From a checkpoint of a small transformer trained on Wikipedia.
Size: width 256, 8 heads of 32 (4 for keys and values), 8M parameters.
Architecture: RMSNorm before each block, rotary positions, no biases in attention or MLP, untied embeddings.
Training: a variant of Muon for these matrices, 7618 steps.
Each number is 50 + 15 x the weight over its row's rms, rounded and kept within 0 to 99. Layers, rows and columns count from 0. The size before them is the row's rms in percent of the matrix's.

# up: layer 5 MLP up, 704x256, rms 0.088, rows 487-490, columns 0-127
# down: layer 5 MLP down (transposed), 704x256, rms 0.0483, rows 487-490, columns 0-127
# gate: layer 5 MLP gate, 704x256, rms 0.0868, rows 488-490, columns 0-127
up487 108:40 35 19 64 31 45 70 61 52 42 54 52 60 60 56 45 48 70 64 41 81 56 66 48 60 49 20 16 17 32 49 49 45 52 53 63 53 81 64 56 49 31 59 50 30 33 66 52 58 67 72 64 56 74 48 50 58 50 77 51 65 51 46 83 54 56 53 47 93 44 82 44 63 73 33 43 40 50 43 49 69 57 57 59 45 51 46 51 32 44 58 44 58 61 60 60 53 82 14 24 58 48 47 58 42 53 45 82 79 54 64 62 44 44 47 56 20 47 41 44 61 31 57 58 55 51 20 68
down487 101:55 72 45 31 26 68 53 99 70 70 37 77 43 56 43 46 38 67 49 33 42 30 42 34 37 45 49 86 46 39 26 72 40 62 29 40 48 40 50 38 57 48 34 50 64 69 57 56 53 38 39 75 59 36 56 53 51 47 71 47 37 33 55 24 35 29 43 40 57 63 49 44 53 25 49 53 48 36 51 59 55 49 70 50 67 62 66 24 76 46 60 54 42 48 39 69 49 59 58 58 50 67 60 55 55 54 43 70 31 55 57 61 57 58 39 36 40 52 39 51 55 55 40 58 42 52 42 34
gate488 090:42 38 31 27 38 31 55 68 23 47 17 65 24 46 31 33 48 60 47 54 56 32 36 66 27 38 37 48 48 42 35 36 30 52 46 47 61 31 32 47 33 34 77 43 39 60 55 60 75 61 63 65 43 47 54 31 50 44 69 26 64 46 68 54 53 67 16 61 38 20 29 53 52 61 52 37 44 48 48 90 49 45 43 53 42 22 53 41 30 65 66 72 51 54 46 40 33 45 64 48 68 45 35 52 48 56 39 17 56 43 43 43 37 35 27 39 38 53 46 23 66 64 62 53 57 51 48 63
up488 094:39 45 25 12 19 49 47 49 44 51 45 60 41 36 34 81 52 37 25 40 47 56 45 31 58 51 43 48 56 53 64 42 45 32 55 82 87 58 54 77 43 47 61 62 58 62 60 49 53 45 74 26 66 65 59 40 58 64 33 63 68 68 67 23 84 62 45 67 38 61 54 38 42 46 31 43 55 58 38 49 65 37 33 32 57 33 35 44 47 57 75 21 67 52 22 54 50 53 37 66 42 15 66 62 53 56 41 57 40 51 48 80 55 58 60 31 36 66 65 51 21 50 76 40 58 50 62 59
down488 092:58 41 35 73 84 20 14 42 48 52 45 27 47 72 69 32 56 49 67 33 48 64 69 52 52 22 43 41 51 35 73 67 32 36 45 51 53 53 49 40 44 49 55 41 64 40 30 46 40 39 44 47 40 69 47 62 35 45 49 53 53 36 25 54 34 43 78 36 55 47 64 48 32 35 10 57 62 35 55 48 33 45 49 69 43 59 53 86 57 68 36 58 66 49 55 37 52 51 62 40 72 59 47 40 69 72 52 44 89 53 68 38 66 52 42 79 73 42 50 43 35 49 11 60 68 57 43 60
gate489 116:49 56 60 79 53 18 58 64 65 49 41 45 52 78 32 54 36 50 54 67 54 37 42 50 87 65 30 68 70 66 54 41 18 37 39 39 48 48 53 60 26 35 38 54 81 48 74 44 40 48 42 60 39 53 50 63 72 67 14 43 51 74 47 43 27 55 54 72 57 59 50 31 45 70 67 48 59 55 51 65 21 55 39 48 51 28 48 38 54 66 49 45 21 63 40 58 67 32 71 55 56 42 45 50 51 55 11 63 76 49 53 57 66 34 45 24 21 37 77 68 37 22 22 37 66 43 48 54
up489 119:57 43 68 49 44 45 57 57 65 41 25 43 50 55 64 64 19 58 49 61 46 72 36 23 46 14 82 51 53 69 43 42 54 51 20 47 67 52 61 50 64 39 51 44 46 50 48 56 26 45 41 46 48 23 69 81 33 67 35 76 44 39 49 53 44 46 57 64 16 35 45 74 27 57 95 46 49 34 22 69 58 52 33 57 74 47 25 23 55 41 68 50 62 36 65 67 49 30 52 75 26 72 39 82 74 73 57 58 47 52 42 70 86 66 33 20 57 45 58 63 36 69 44 62 28 55 37 59
down489 099:45 46 47 64 49 40 20 60 51 79 42 69 46 50 39 25 73 46 65 37 47 27 30 50 49 56 53 66 86 49 51 50 70 57 58 68 48 60 46 40 52 24 36 45 30 41 72 65 40 66 40 67 43 62 69 31 71 45 32 32 62 36 46 36 48 59 44 59 77 52 46 29 80 71 64 53 57 60 48 45 99 41 49 37 55 58 50 38 35 32 24 48 64 54 42 57 66 61 70 30 35 34 74 25 53 62 40 74 38 56 70 48 46 17 40 27 40 51 44 35 52 39 35 56 18 54 29 39
gate490 082:74 60 68 49 60 64 48 47 58 44 49 52 82 59 63 41 60 62 58 58 73 60 35 48 45 74 57 58 66 58 18 56 52 66 65 42 56 38 30 48 28 48 49 41 51 71 32 32 65 25 61 52 27 20 64 65 56 66 44 53 42 14 70 61 48 21 71 60 29 53 44 44 46 71 71 32 56 59 85 87 20 45 75 47 31 24 30 65 62 35 69 53 30 45 41 53 39 32 66 64 40 61 49 31 43 45 61 31 43 22 36 67 45 57 68 55 51 45 21 39 39 18 74 55 51 09 41 52
up490 099:25 32 55 46 42 45 42 66 34 50 63 47 27 45 60 44 34 64 54 82 53 51 86 48 25 33 39 68 45 61 50 43 48 38 23 53 43 68 48 76 36 59 45 39 64 70 44 61 45 60 43 60 41 56 08 37 21 56 65 34 52 52 50 51 66 65 30 47 77 52 72 71 37 40 42 68 70 48 05 49 76 39 31 29 77 45 66 42 29 56 49 55 56 41 55 79 26 72 44 53 66 47 38 77 29 54 52 66 45 49 36 38 49 34 41 42 72 57 71 35 47 59 36 40 58 38 54 20
down490 086:60 68 39 49 45 40 67 62 62 52 53 51 69 60 43 81 78 39 42 23 56 43 20 41 86 59 65 20 46 49 37 48 67 77 75 43 81 38 52 30 65 42 59 61 46 36 68 43 54 35 55 56 36 44 71 48 64 04 41 45 37 65 46 24 40 64 57 36 52 54 25 34 42 38 43 64 49 41 60 40 17 69 80 76 28 60 53 45 66 54 61 57 51 44 40 29 73 39 44 44 26 70 71 37 55 44 37 38 65 63 60 71 50 59 54 49 21 44 49 69 45 61 53 44 50 66 65 59